{"num_hidden_layers": 10, "hidden_size": 512, "num_attention_heads": 8, "num_key_value_heads": 1, "head_dim": 64, "intermediate_size": 1536, "vocab_size": 9377, "hidden_act": "squared_relu", "norm": "rmsnorm", "norm_place": "hybrid", "norm_eps": 1e-06, "positions": "rope", "rope_theta": 10000.0, "rope_fraction": 0.25, "qk_norm": true, "attn_scale": 0.135, "bias": "qkv", "tie_word_embeddings": false, "parallel_block": false, "extras": ["normalized values"], "init": "normal", "init_std_qkv": 0.0273, "init_std_o": 0.0, "init_std_up": 0.0273, "init_std_down": 0.0, "optimizer": "muon_variant", "learning_rate": 0.0124, "lr_mult_o": 3.0, "lr_mult_up": 0.724, "lr_mult_down": 2.0, "beta1": 0.95, "lr_head": 0.00502, "max_grad_norm": 0.5, "warmup_steps": 200, "schedule": "wsd", "decay_fraction": 0.932, "decay_shape": "sqrt", "final_lr_fraction": 0.0, "batch_tokens": [32768, 65536, 98304], "max_seq_len": 1024, "doc_mask": true, "train_tokens": 429500000, "max_steps": 6655, "dataset": "wikipedia_en"}
Each number is 128 + 32 x the weight over its row's rms, rounded and kept within 0 to 255. Layers, rows and columns count from 0. The size above them is the row's rms in percent of the matrix's.

# layer 7 attention key, 64x512, rms 0.121, rows 62-63, columns 384-511
size [113 108]
[[ 96  37 122 170 141 152 163 104 119 146  79 162 129 118 155 119 118 114 144 140  96 136 126 134 136 128 115  65 189 153 125 133 115 112 132 143 115 128  81  95  29 142 119  95 140 128 139 142  56  99 100 145 105 118 142 137 112 112  94 160 143 112 102 153  86  96 133 132 131 157  95 130 104 115 126 144 158  65 162 117 150 129 122  12 108 150 122 159 172 101 115  97 111 134 151 119 134  93  93 109 118 143  16 116 159  93 147 114  43 136 117  93 144 100  94 132 104 141  96 121 147 140  95 141 205  91 127 156]
 [135 149 139   0 105 137  87 106  94 153 119 142 147 133 136 128 181 152 104  84 187 144 127 187 140 129 129  83  90 165 122 146  46 156 137 135 134 147 113  93  74 147  82 139 113 165 149  92 146 155  88 139 192 106 124 165 151 118 110 106 137 162  70 150  50 142 140  87 119 148 125 125 116 112  98 126  80  45 126 137 127 121 127 122  77 160 116 131  80 125 120 129  92 152  73 100 119 124 208 122 107  90 139 120 146 172 135 113 108 109 123 121  78 127 133 111  94  77 127 141 124 142 112 106 170 159  74 104]]
# layer 7 attention query, 512x512, rms 0.106, rows 63,127,191,255,319,383,447,511, columns 384-511
size [ 90 101 105  95  75  89  95  99]
[[ 91 141 123  42  82 118 173  68 185  79 143 149 139 101 159 133 153 137 115 123 143  95 129 151 150 106 152 164 117 113 104 102 124 149 174 156 107  95 121 129 119 131 134  90 166 140 136  87 125 178 144 136 186 170 134  47 151 106 185 118 121  58 151 167 125 108  62 157 145 169 118 168 148 129 162 161  68 115  74 144 114 103 123  82 133 195 148 124 148 180 159  90 141 152  84 151 146 145 174 170 161  83 117 174 126 142  89 143 161 145 110 121 112 154 172 185 132 172 156  65 116 180  85 108 175 118 153 164]
 [151 193 109  54  97 135 154  98 161  68 156 142 167  83  69 134 133  82 120 112 165 109 129 139 139 173 124 133 108 114  53  93 189 137 146 144 123 104 139 134 111  98 130 115 170  99 143 125 162 172 113  99 149 134 153  62 171 105 164 160 103 102 166 157 182  67  84 134 170 121 139 162  93  68 153 127  80 107 163 174  87  89 142 108 123 171 152  62 150 111 130 145 124 162  98 132 157 154 104 189 154 147 108 169 148 197  79 139 156  83 155 141 159 147 150 121 153  74 238  99  86 158 110 166 164 100 145  82]
 [137 145 126  60  99 153 140  92 219  81 111 122 136 132 160 190 148 105 142 117 115 114 158 136 129 137 167 121  94 144 113  77  90 159 163 126 126 112 120 131 123 125  81  92 176  94 138 114 118 177 121 118 180 183 164  45 128 154 134 122 122  82 110 161 115 113 114 149 143 174 130 153 138 105 134 176  88 101  92 177 111 128 147 127 128 189 152 104 127 125 150 101 147 177  73 158 143 110 141 151 154  58 139 154 137 164 106 155 126 150 131 112 141 175 149 179 102 139 192  58 121 156  73 119 173 124 131 130]
 [146 138 110  32 109 129 176  85 220  67 159 111 104 162 141 138 164 118 114 111 118 106 147 159 131 152 169 146 122 137 117  88 114 116 174 129 135  87 146 153 144 125  93 122 174 129 154 121 131 157 140 119 193 170 187  70  93 153 161 152 129  88  67 145  86 100  83 113 130 169 131 156 147 115 139 140  96  90  63 149 140 124 157 100 103 183 136  85 156 130 169 127 124 177  80 162 158 141 148 150 140  92  94 143 119 187 119 146  97  91 125 134 144 184 137 190  84 145 189  41 109 145  73 176 203 139  97 134]
 [ 89  92 143 231 164 129 139 141 162 147 160  81 163 121 151 104 122 157 135 129 145 103  82 107 133 122 102 172 148 138 143 174 139  99 117  83 150 101 132 201 105 115 166  75 167 129 150 137 109 129 163 132 101 149 107  99 104 128 148 146 163 157  74  80 155 156 144 133 127 106 126 115 117 106 100 101  94 164 163 145 118 120 164 102 132 126 100 148  94 188 108 151 127  76 223  85 132 189 109 127 139  95 149 186 135 148 129 126 145  41 216 145 111 133 133 116 130  97  64 135 150 129 153  72  88 149 182 176]
 [142 125 118 169  91  81 154 132 151 142 130 158 176 116 116 146 150  85 180  61 163 167 107 145  89 143 111 113 142 124  97 123 109 153  85 142 144  74 128 171 113 167  89  65 161 114 163  85 131 109  89 125 157 140 133 101  98  98 100 185 132 105 151 153 111 110  57 148  57 134  89 130 115 141 120 137  54 154  85 135 158 118 118 133 150 152 138 174 161 143 166 127 176 128  95  87  79 101 105 108  88 100 133 181 108 107 101  97 171 139 114 159 181 136 194 139 125 106 142 142  83 134 109 120 125 155 105 130]
 [103 152 118  89 140 138 156 132 187 102 112 140 126 147 168 179 225  82 128 115 140 132 147 159 150 168 147 124 129 147 151 129  42 169 112 123 127  79 158 182 103 108  40 110 181 104 137  95 175 187 111 100 202 158 159  79 140 147 167 174 116 121  90 163 115 117 117 102  85 215 100 145 130 117 126 141  91 114 103 113 110 102 179  70  92 153 140  73 135 117 174  97 110 196  74 130 130 124 152 162  89 166 142 140 123 143 106 114 132 110 146 126  87 113 154 161 119 156 209 105  73 124  70 125 191 122 123  80]
 [125 133 120  53  94  85 130  63 151  73 142  92 122 119 128 173 193  99  79 151 169 140 153  60 168 117 137 106 129 126 132 104 107 167 161 145 112 119  95 167  89  96 114  98 149 140 132 110 120 161  95 112 158 184 158  92 163 130 126 171 108 122 137 147  80  91  56 138 111 181  97 158 157 113 112 175 111 109 106 152 129 132 103 121 113 220 136 110 175 152 156 154 179 161  70  93  80 141 170 130 157 120 178  73 127 153  82 117 110 139 107 184 162 122 128 137  82 168 165  86 100 129  77  95 126 145 134 117]]
# layer 7 attention value, 64x512, rms 0.114, rows 0-4, columns 384-511
size [ 92  99  93 134  89]
[[ 87 124 166 118 126 177 141 133 120 119 160  92  95  84 164 113 101 147 182 134 118 126  97  66 164  53  75 138 123  87 121 168 139 145 151 137 149  90 155 128 119  68 145 117 132 164 106 123 107 137 114 117 161 132  98  98 125 130 171 136 146 162 110 113 120 123  73 175 197  69 139 121 136 146 147 115 139 118 164  77 141  97  87 139 118 130 125  91 123 154 109 166 111 104 146  63  95 136 100  64 117 126 148 100 135 136 137  97 109 110 201 121 124 109  80 100  76 123 134 186 153 148 161 108 154 128 122 120]
 [ 92  63 128 146  98  84 152 175 119  99 140  79 192 152 142 135 123 167  86 139 125  89 100 124 139 144 137 141 154 123 123 162 122  97  24  95 133 113 113 123 152 127 134 142 127 119  49 110 122 193 102 119 127 135 121  44 111  90 157 113  50 186 147 163 118  86  92  82 144 113 109  89  92 148 145 132 136 142 135 104 128 175 122 119 103 125 164  90 189 143 150 106 130 176 139 104 102 109 128 155 183 133  99 112 136 161 137 126 144 169 130 131 148 157 181  91 115 121 106 171 154  79 102  93 130  83  99 124]
 [104 138 103 132 113  63 139 139 158  68 127 129 143 118 109 118  84  94 114 115 118 157 100 127  83 131  64 168 135 125 127 130 118 161 202 192  71 111 120 102 113 135 118  92 130 124 128 127 163 134 149 109  89 149 132 132  72  66 124  77 101 134 140 147  92  73 117 127 159 159 168 133  56 112  81 190 114 110 101  89 129 119 132  91 107 165 120 118  94 153 105 119 111 143 128 165 142 116 135  58 188 153  97  90  53 100 132 138 125 156 108  67  88 116 169 174 134 117 138 104 149 124 105 154 134 117  66 129]
 [124  84 114 148  70 149 145 171 122  81 142 109 158 160 160 104  77  92 145 186 139 119 108 113 167 122  99 145 128  92  85 145 137 143 130 179 129 155 180 122 123 137  84  72 127 135 188  99 119 100 163  56 146 137 121 163 138 169 188  90 102 133 143 136 104 127 116  81 158 138 136  45 108 172 135  90 140 152 142 102 141  93 136 115 106 121 177  80 130 146 143  96 105 169 172 141  97 100  85 149 169 102  99  83 121 177 107 101 118 123 167 100 156 175 117 166 101 160 181 118 164 155 147  73 129 137 153 196]
 [127 106 175 104 125 152 114 135  97 180 141 154 125 155  99 110 141 119 131 151 130 142 167 104 190 103 119 145 125  93 119 109 138 112 148 161 120 110 150  88 162 138 115 127 135 102 152 114  91 115  62 159  97 163 120 210 143 105 146 142 181 184 104 138  28 186 169 129 168 155 115 116 170 134 148  77 127 165  91  94 154  80 128 135 149 100 112 115 116  86 148  62 125 150 103 160 130  82 135 109  70 118  84 129  85 168 130 140  89 146 100 102 136 169 122 158  95 117 141  71 110 120 180 115 111 151  86 181]]
# layer 7 attention output (transposed), 512x512, rms 0.246, rows 0-4,64-68,128-132,192-196,256-260,320-324,384-388,448-451, columns 384-511
size [108 117 106  95 102  86  75  80  73  78 144 148 141 131 144  94  87  87  80  96  94  89  95  80  88  90  87  88  81  85 111 113 107  99 105  80  82  80  69]
[[124 108 149 175  91 129 115 171 137  88 164  98 123 133 127 158 109 169 166  85  79 104 127 128 132  77 153 121 144  38 148 132 100 156 105 158 160 120  66  78 131 131 133 161 109 181 126  93 117  85  48 144 149  83 144  93 153 163 211 129 123 169 119  72 182  69 129 170 152 192  97 176  99 165  61 145 144 146 126 185 124  74  83 135 127 118 128  83 127 145 134  91 128 118 112 164 131 116  92 165 136 133  75  87 153 117 103 121  47 120 157 122 142 150 112 155 122 139 117  82 100 111 102 202 146  99  58 165]
 [117 120 145 119 112 101 141 141 127 115 159 111 151  54 118 115 145 156 123 101 155 134 115 166 151 123 106 189 188 172 105  92  97  71  85 115  86 109  90  95 104 129 105 144 166  99 169  91 166  88 108 101  60 150 140 141 164 118 167  98 139 114 115 146  67 114 158  94 147 119 129 137 165 108 118 173 133 183 109 130 102 152 166 162  92 122 151 115 105 146 121  97 112 110 150 201 124 102 121 186 126  83  91 135 187 145 123 217 104 125 161 131 160 151  67  64 109 120 146 160 123  99 115  75 123  92 133 121]
 [ 85 129  73 137 140  89  42  29 159 104 138 186 149 141  94 107  80 108 105 123 139 108  86 137 144 102 147 175 170 141  92  95 185 133 151 132 158 150 170 113  80 123 125 215 127  87 115 124 132 151  94 182  94  75 127 153  73 169  69 153 152 173 104 146 124  60 145 179 106 133  94 143 137 121 159 110 127 120 139 114 130 136  94 156  94 130  76 127 164 116 119 159 109 174 145 145 108  54 137 133 174 132 119 123 144 210 109 109 139  93 126  73 113 122  95 139 137  82 144 176 111 137  99  89 167  49 144  77]
 [159 128 147 142 165 133 174 123  98 149 169 160 125 145  88 100 145 139 167 105 123 119 148 167 129 130 156 114 116 139  94  97 224 140 191 183 140 153 152 114 151 106 128 173 151  91 167  95  95 109 205  64 107 168  94 112  70  94 129 165 131 127 161 174 149 103  88 103  92 139 127 115 174 107 114 156  97  80 153 136  63 120 134 126 142 136 178 116 134 158 132 102 165 147 113 120 106 118 144 108 139 163 103  92  71 104 166 156 151 168  89 138 147 153 137 135  84  96 155 160 139 148 144 129 153 137 102 110]
 [131 130 103  62 166 134 135 129  93 108 161 124  87  91 112  92 131 101 151 180  95 165  75 103  71  96  96 101 145 115 102 104 124 131 136 144 130 121 180 114 135 138 134 195 129  61 114  62 123 134 121 138 126 184  95 142 136 127 127 152  90 114 175 101 139 117 178 139 138 205 110 115 158  95  46 133 129  79  71 123 121 108 119  93 118 155 118 163 106 143  97 113 100 133 151 180 117 107 188 136 129 127 118  93  80  54 114 108  60 116 127 180 166 153 153 173  92 153 169  95 172 136 130 109 154 148 129  90]
 [ 69 125 114 146 134 118 119 136 130 172 131 150 111 163  76  77 151 154 142 133 138 153 120 143 189 109 125  50  79  92 166 147 129 143  82  64 114 153 149 129 161  79  92 162  66 110 128 111 160  89  83 150  94 163  80 162 151  74 178 134 112 131 120 186 123  99 101 124 166 147 147  95 163 137  98 190 179 140 150 118 151  93 112 131 128 140 148 106 132  94 123  46 132 133  99 176  79 103 138 168 142  32 108 132 161  98  74 117 113 154 160  99 105 171 162 123 145 123 137  57 123 123 137 160 191  96 106 124]
 [136 115 173  86 144 121 112 157 111 159 168 112 182  74  74 137 202 143 144 127 134 154 111 120 155 157 110 136 194  87 104 126 166 135 117 178 106  69 118  86 140 126 115 115 159  85 105 178  24  89 109  70 143 126 136 118 103 126 121  73  70 108 127 139 109  84 122  76  77 160 121  98 132 178 127 109 141 161 129 152 132 154 149  70 120  83 124 147 146 140 138 186  84  99 185 131 179 143 119 209 174  73  95  85 136 137 148 177  98 149 114 130 168 135  96  98  92 108 125 132 140 134 136 131 118  95 118 136]
 [ 74 128  93 156 137 205 110 163 150 157 109 158 123  65 131 132 104 134 122 138  76 139 163 141 102  73 119 149 168 144 116  81 136  69 176 101 156 129 182 171  84 135 114 167 107 136 158 148  92 132 110 108 133 132 104 178 156  85 116 169 144 175 128 147 164 126  80  89 121 106  99 156 142  98 134  68 112 155 149 114  72 121 138 165 151 117 157 145 167 117  96  72  85 186 147 135  85  93 150  96 161  81 127 140 124 136 140 149 116  84 143 121 108 102 151 123 201 134 120 120 150 149 124 162 150  80 139 109]
 [108 155 110  92 136 123 149  87 112 176 173 139 178 134 169 104 220 162 156 150  85  92 114  55 105 159 140 154  42 171  80 116 112  99 152 137  70 164 175 135 116 120  93 157 122 160 132 147 200  94 200 121 121 172 152 183 129 168 157 100 150 140 208 176 117 100 152  87 122 113 108  94 165 178 135 152 148 133 116 121 140 143 162  60 103 106 175 143 130 124 170 121 107 120 164  78 163  63 179  85 138 131 134 134 110 158 136 151  65  57  87 115 171 107 150 125 123 174 222 155  63  90 149 157 135 131 103 124]
 [113 154 134 130 156 144  80 169 141 157 155 127 100 135 166 143 142  80 124 102 186 137  79 149 142  61  97  96 135 203 131  98 216 122 129 162 124  87 106 118 119 108 127 134 114  42 140 161  88 124 162 143 144 114 104 118 132  89 121 161  87 147 125 100  83 119 156  96 163 187 144 140  93  95  98 128  82  97  90 176 100 118  75 159 124 102 134 145  79 142 146 120 118 177 148 136 102 122  96  73 191 117 123 101  98  70 139 127 121 125 141 149 127 108 126 149 126 138 129  83 103 159 130 144 117 159 183 115]
 [176 113 158  96 144 140 136  57 131 113  47 178 129 116 136  93  97  82 101 192 171 133 117 155  75 181  90 182  93 233  92 131 138  96 161 113 119 137 191 161 149 163 147 117 149  97  98 168 109 148 206 114 120 156 137 112 108  95  45 126 125 122 135 145 116 181 154  75  82  78 141 113 104 110 195  73 103 124 128  94 134 186 180 146 151  91 137 160 127 128 109 168 154 140 102 108 127 131 172 101 115 160 164 155  71 140 171 134 159 149 100 105 122 104 122 103 152  95 129 155 168 158 141  74 104 124 172 124]
 [105 115  67 132 142 132 104  88 132 101  89 153  82 189 125 157  78 121 122 193  96 112 125  98 100 122 156  99  51 133 110 154 162 181 156 121 152 162 143 153 167 125 132 115 114 127 103 136 105 151 124 193 159 101 103 146  94 161 132 149 137 112 136  92 188 131  85 198 138 124 123 107 129 158 148  96 119  99 184 138 133 138 118 137 161 135 135 159 152 125 139 150 172 125 148  52 132 143 130  40 138 185 157 123  85 147 122  26 141 122 118 126 118  85 171 173 147 172 138 115  94 179 141 217 129 146 121 132]
 [155 131 221 110 121 118 193 156 106 137 129  70 114 130 143 175 180 121 154 123 153 142 156  99 116 192 141 105  51 101 129 172  80 145 101 127 138 104  69 136 182 128 155  51 135 153 167 113 154 127 171  92 163 168 128  72 177 132 164 107  94  69 158 118 121 165 147 121 165 107 151 110 112 137 114 155 103 151 119 165 148 124 143  55 149 131 158 150  81 165 160 139 186  78 120 136 197 200 127 101  90 137 163 104  93  67 156 107 118 142 154 215 130 138 140 116 119 185  77  92 147  99 169 166 139 186 134 153]
 [115 118 130  65  87 117  68 152 167  91 104  79 110 117  78 148 125  89  93 121 137 152 145 120 133 113  94 131 173  94 164 151  69 151  66 111 142  88  84 163  96 180 143  93 170 157  90 148 128 155  63 194 144  68 134 117 167 104  91  89  91 109  95  70 122 157 184 114 127 107 148 166  71 116 136 140 133 159  96 125 163 124 130 147 157 152  69 136 106 103 112 156 103 135  99 144 107 177 117 160  92  97 143 142 157 179 130 129 109 146 205 157  95 116 105 117 186 102 100  93 136 120  90  74 124 125 180 154]
 [170 119  94 119 107 132 135  86 151  85 111 111 163 149 152 189 115 159 112 115 136  92 157 133 142 169 144 117  97 104 161 170  98  86  90 107 113 152  84 165 131 121 146  69 120 190 121 153 163 122  98 117 158 106 152  87 107 130 107  90 184 162 128 158 118 160  92 130 148  39 131 177 153 162 202 136 153 158 176 144 130 115 184 176 113  93  99  59 165 114 135 122 194  76  79 106 174 137  83 116 112 161 150 211 152 222 163 135 188 165 138  40 127 126 109 109 103 120  93 178  82 104 133 148 105 100  94 183]
 [110 183 129 139 117 116 134 137 116 174 210 131 151 148  85 159 155  95 157  92  97 142 125 113 193 114 137  75 170  85 163 117 159 155  84  86 115 129  74 116  93 101  94 172 139 121 143 134 176 116  78 118 123  86 123 113 150 139 176 160 137 100 100 100 133  65 101 132 142 166 100 102 119 186 105 200 145  99 113 109  91 130  79 104 115 110 142 140 114 125 100 119 102  81 171 149 125 153  87 155 126  86 112 101 141  88  93 165 142 146 117 160 142 106 100 183 104  93 148 122  81  82  83  60 110 102 110 140]
 [148 113 207  63 172 168 165 173 167 144 182 113 153  67 129  93 203 126 149  83 110 137 139 137 146 120 109 126 179  94 162 134 111  56 109 129 142  89 144 100  85 129 133 108 128 114 147 127 144  99 159 116 126 138 153 150 163 120 189 135 150 112  88 163 127 162 176  85 121 148 140  86 143  68 129 183 142 163 126 118 158 132 180 145 118 203 114 112 128 158 131 107  86 142 111 186 111  92 140 189 128  71 117 134 173 118 149 237 101 122 145 100 151 111 146 115  96  99 138 104 126 100 110  77 125 196 152 138]
 [ 95  92  71 131  89 134 150 195 153 146 108 149  96 118  96  77 118 180 115 199 116 116  96 152 149 105 132 164 159 149 140 118 134  32 174 122  94 131 118 100 136 124  70 173 135 129 100 105 132  73 108 197 108 101 144 215 114 165 121 126 145 165 134 138 143  97 121 112 113 121 139 191 186 153 124 104 154 123 145  84 126 116 107 193  91 154 106 104 168 115 116 107  83 166 181 107  48  86  93 188 114 144 114 156 152 134 131 154 117 133 110  65  67 111 132 116 112  61 184 116  95 185 107 114 142 153 131 147]
 [ 85  92 120 138 196 141 175 124  95 134  71 165 198  88 120 115  97 142 127 157 153  92 154 122  90 126 158 175  81 134 130 145 143 127 189 158 110 163 150  93 136  95  83 145 106 109 141  71 124 126 138  80 140 162  95 126 155 163 123 110 177 158 148 210 127 139  64 203 117 128  92 107 104 103 100 110 169 116 143  85 136 127 145 172 122 109 166 113 112 102 154  76  98 113  98 161 140 106 116 128 114  92 100 162  78 116 107 141 150  94  71 115 123 163 154  93 108 137  91 155 126 141 147 121 135 121  46  65]
 [ 63 159 166 150 128 104 149 186 145 123 131 173 135  75  81  66 143 123 116 105 114 154 128 121 112 161 109 109 205 129 115  85 136 170 151 168 127  82 163 156 140 146 139 155 126 118 164 145 122 147 134 155  86 138 111 167 159 145 162 147 102 122 122  70 150  77 145 129 138 176  71  40  99 107  49 145  98 112 130 104 139 145  69 103 128 112 148 139 104 122 160 106  46 191 184 126  88 126 179 184 160 110 134  71 130  88  93 128 101 130  76 168 141  94 150 131 138  88  96 129 152 160 127 161 128 138  98  95]
 [193 163 102 130 101  82 160 113 114 171 125 168 140 111 116 106 158 122 123 150 109 136 132 145  95 141  67 166  89 185 101  95 155 145 167 154 131 155  69 162 165 113 121  89 154 112 111 102 124  95 103 128 138 132 115 157  88 113  54 187 131 130 188 145  90 194 126  83  92  75 186 136 108 102 189  74 106  86 139 102 123 174 150 108 106 129 120 153 141 114 115 149 140 143 101  87 177 163 159 131 121  97 143 156 149 131 148 171 122 162 104 109 160  52 156 129 140 146 150 165 137 106 123 156 141 157 162 120]
 [ 75  79  32 152 123 156 111 121 120 127 135 120 123 166  86 177 115 172 149 134 152 146 127 112 106 145  90 119  81 138  95 143 172 155 127  98 143 133 146  91 105 143 151 129 107 170 117 114 151 157 130 146 101 100 127 127 111 184  92 185 118 114 143  98 156 155 106 178 122 154 104 113 118 171 126  88 148 188 158 144 137 123 125 133 137 152 146 133 165 179 144 114 146 135 104 105 154 131 194  94 135 122 163 147  59 130 121  99  71 171  96 122  74 100 186 156 208 185 105 153 152 165 154 107 142 128 161 159]
 [163 120 141 131 119  91 188 110 128 104 194  90 161 139 162 157 157 107 135 125 161 136 132 119 151 123 169  50 128  84  71 170 170 139 125 123 124 131  56 113 157 133 116  67 124 174 160 118 117 154 152 103 163 126 139  74 126  83 130  79 124  97 135 127 133 194 158 128 192 138 159  86  96 153 170 188 155 133 128 195 196 120 186  84  64 135 146 108 101 189 165 158 139  96 130 155 159 168 106 141 116  87  71 134  84  79 115  99 140 134 176 161 138 153 184 136 105 168  94 145 136 113 154 182 147 147 123 122]
 [146  92 101 107 151 103  89 136 163  93 143 105  71 108 112 175  88  99 106  86 133 147 124  40 108  52 146  83 127  63 117 204  86 157  64  95 126  75 146 158 102 164 162 138 136 181  70 155 130 130 121 188 156  78 126  93 135  79 186 122  95 121  87 101  90 165 153 121 131 108 111 154  90 128 161 147  99 165 144 152 158 136 146 202 107 153  75 121 134 155  91 101  75 136  99 156  96 156  71 141 119 123 114 112 144 154 117 110 135 132 205 141 128 187  42 143 168 159  89  65 196 137 117 192 101 148 153 113]
 [ 82 110 106  91 122 136 114  99 158 105 140 137 179 155 120 143 106 165 119 116  89  84 163 117  90 121 119 101 106  39 105 154 103 139  73 145 127 182 110 156 109 151 214  91 117 166 161 127 116 163 106 158  86 149 109 162 131 169  49 126 122 127 172 156 144 125 104 107 128 101 153 198 143  85 137 147 157 102 174 175 170 124 145 154 162 131  92 146 140 115 133 113 144  87 142 132 130 155  60  66 146 167  70 102 135 136 119 123 155 135 159  89  82 132  83 144 137 153 135 142 106 141 151 104 141 146 145 125]
 [161  67 113 151 136 122 106  95 113 140  87 156 106 136 216 117 111 127 116  85 176 137 220 116 150 115 111 138  89 127 109 180 211 125 129 151 117 120 192 136 117 143 138 120  82 150 132 181 154 150 168 166 147 125 180  98 108 113 105 117 145 113 108 178 126 120 123 128  76 117  88 151 139 166 188 157 110 182 163 139 119 117 169 173 143 145  85  96 109 107 121 134 147 198 178 151 133 122 113 117  74 185  89 122  55 112  74 153  86 138 144 140 108 128 127 124 112 126  94 114 178 173  59 136  78 120  77  59]
 [126 172  95 106  79 132 108  98 129 164  94 148 109 153 113  64 115 143 128 100 117 159 135 114 154 144 158 113 153 135  93 152  99 176 174 112 110 157 161 158  98 124 109 132 138  93 129 109 139 124 165 141 115  65 108 170  35 136  96 171 185 117 176  96 113 176 102  89 124  79 106 152 102 150 165 108 103  78 166 129 158 101  34  96  97  70 140 154 124 122 144 105 135 126 147 139 107  72 134 117  75 154 110 119 125 169 123 156 126 146 158 151  49 121 139 115 117  69 104 158  92 122  61 177  86 129 138 133]
 [145  46 100 119 202 166 107 118 102 125  66  73 109 163 130  89 110 170 124 105 112 126 167 231  97 160  93 109 191 153 167 124  88 171 131 133 177 124 144 102 107 172 126  72  72 135 127  78  67 128 135 136 109 136 130 133  80 125 187 127 139 126 112 126 116 142 147 119 135 185 149  94 154  84 120 128  99 142 120 141 103 134  66 129 128 132 124 191 113 119 137 184 217  71 113 170 101 134 132 131  72 132 124 122 127  61 115 102 116  80  92  94 130 129  89  95  69  84  72  93  95 125 155 116 113  78 136 221]
 [106 146 105 102 137 151 126  99 146 106 111  79  82 168 144 104 122 123 100 119 120  88  97 175 114 175 126 154 133 143 171  99 128 145 114 150 124 147  61 103 118 129 200 125 116  93 107 166 151 141 162 113 116 123  92 138 135 160 126 105 171 144  79  83 146  66 164 134 121 137 101 125 126 113 122 126 127  63 109 165 146 109  35 112 167  73 121 140 162 156 117 114 154 138 161 147 136 133 144 138 143 120 174  66 148 161 145 114 182  93 118 154 105  99 128 169 122  96 108 138 154 112 117  99 132  96 173 141]
 [162 141 167 199 147 112 179 100 125 112 125 142 123 135 105  47 131 154 133  89 123 111  91 147 175 152 119 148 131 219 164 151 128 154 112  81 109 158  89 109 144  90 106 151  68 161 107  60 153 129 168 129 136 126 130 116 114 140  56 201 128 155  96 121  97 150 149  95 139  93 151 170 116 195 116 103 124 123 116  65 110 131 156  91 148 201 126  90 130 121 137 133 117 104 200  88 154 142  32 136 111  72 148 109 133 111  73 148 145 165 160  91  46 106 121 119 157 163 138 129 110 147 125 160 173 131 119 196]
 [112 143 121 105 193 152  96 177 170 126 159  67 104 116 140 140 116 164  84 111 139  96  92 129 107 125 215 130 197 114 151 144  59  62 137 113 150 104 116 133 134 160 114  70 133 166 157  87 101 206 158 127 144 136 112  77 146 127 170  92 149 142 100 127 132 143 131 175 176 151 159 134 190 106  92 148 139 174  86 148 168  65 119  91 185 227 128  86 186 155 180 127 161 111 194  92 157 131 137 103 130 119 130 161 189  96 165  96 169  79 130  73 146 191 147 109 142 186 146 125 120 143 167 170 144 204 138 140]
 [166 189 191 149 113  31 155 146 102 124 145  93  98 130 165 104 150  78 102 104 144  70 127  95 108  77 129 153 137 133 215 129  70 153 113 170 140 167 102 147 160 129 150 145  92 184 101 165 148 186 138  62 153 158 155  82 140  63  64 114 103 199  96 158 145  62 132 140 118 115 168 201 102 107  88 124 143  85  29 117 129  92 150 104 120  95 113 133  98  72 122 153  88 148  50 137  99 177  81 128 116 116 116 167 156  69 119  91 107  75 117 128 114 194  64 107 154 107 104 150 171  99 174  92 109 120  98 130]
 [136 135 105 141  87 103 121 138 117 112 118 145 164 138 141  99 115  70 122  58 113 137 130 111 135 123  70 148 172 161 120  88 123 148  42 157  79 141 203  93 169  88 116 162 178 126 107 197 153 120 105 101 102 119 111 117 108 101  96  98 103 126 141 121 102 143  75 167  97 173 102  96 119  82  98 137 165 146 136  78  87 151 168 116 152  98 129 138 130  65  87 125  59 134 167 139 133 143 167 161 148  95 129 159 141 130 101 156 180 130  77 136 223 158  84 146 100 135 114 125 128  86  92  79  72 145 120 153]
 [100 207 127 193  91 142 147 114 117 137 160 219 132 157 192 132 141 168 168 125 164 150 102 199 145 180 101 147 148 152 101  70 129 124 175 102 138 130 165 122 156  91 113  83  98 130 175 112  97 115 143 127 119 136 170 189  92 173 124 151 125 118 123  93 136 104 117 213 157 121 180 136 182 108  87 108  99 135 147 157 110 150 155  99 137 111 133 161 140 136 138 204 204  90 172  78 166 111 109 123 174  95 141 135 152  50 148  67 153 118  91  75 153 104 165 166 109 128 153 190  88 128 169 115  97 143 107 155]
 [132 161 117 164 154 126 177 151  98 198 183 116 148 154 162 145 140  94 130 176 152 149 178 101 162  88 120 138 121 147 155  78 134 113 164  95 131 134 154  64 130 129 103 145 160 136 101 166 147 113 127 135 237  95 147 129 124 127 112 148 131  86 117 163 159 155 144 131  44 150 164 109  70 141 191 122 165 123  81 139 109 194  80  79 130 156 136 193 148 173 118 200 149 137 168 148 111 133 170  82  94 110 163  96 135 134 155 122 167  42 151 200 140 158 151  92 168 155 149 103 159  79 107  96 109 154 135 123]
 [ 85 133  92 113 132 139 146 168  86 112 102  80 163 107 165 124 158 130 114 166 107 132 122 120 118 120 143 132 127 123 108 104 123 119 139 178 100 156 132 115 147 120 123 155 139  92 133 142  99 118 121 119 161 150 119 214  77 184 127 105 130 137 203 126  75 158 156 119 156 125 134 119 128 157 108  71 101 115 150 129 119 143  97 154  20  84  96 108 117 119 152  98  88 167 136  98 108  85  66 127 166 190 126 126 154 204 120 101 128 102 116 163  65 108 110 123 120 138 134 155 111 118 158 110 155 171 125 118]
 [191 146 113 158  87 206 134  52 113 165 149 172 163 145 209 126  85 131 160 166 149 151  99 138 138 117 149  91 118  83 126  93 136 118 160 118 162 129  97 136 155 115 212 120 147 130 205 119  99 117 151 151 122 156 117 120 157 135 157 150 122 110 167 103  44 153 134 101 169 139  93 149  77  89 125 133 107  80 131 128 118  86 137 135 155 195 127 111  80 110 108 134 170 101  88 180 119 124 108 146 111 159 175 111 137  94 145 135 186 106 155 109  68 172 144 151 120 110 134  90 107 113 121 108 119 129  89 149]
 [ 69 126 152 163 137  94 117 146 119  90 130 201 129 122 140 109 135  77 126 134 108 103 117 128  79  93 153  61 153 110 103 130 194 138 134 113  97 148 149 146 117 141 175 163 124  90  56  88  82 134 131 142 151 106 169  76 154 122 126 186 138 122 113  63 113  83 149 139 122 148 104 182 111 120 150 115 157  90 110 136 157  98 143 130 140 144 101  76 191 105 145 113 142 146  70  59 135 110  83 147 106 162  66  69 149 177 125 178  95 144 118  75  99 130 104 113 146  98 185 178 122 160 131 127  97 121  73  56]
 [156 123 154 191  94 149 135  98  94 139 121 136 105 170 137 184 130 124  71 174 177 157 124  82 148  65 154  66 149 111 127 129 146  75  93 130 161 152 134  84 146 132 163 130 113 109 133 149 129 132  82 122 123 137 143  61 136 123 129 187 149 167 115 127 154 143 117  68 117 152  70  60 167 142 143 117 116 156 115 107 108 135  81 128  82 115 126 111 153 106  90 156 184 130  83 109 115 111 145 115 134 160 136 124 133  98 108 137 160 113 193  86  89  92 108  92  88  92 111  95 166 130 135 171 145  94  87 108]]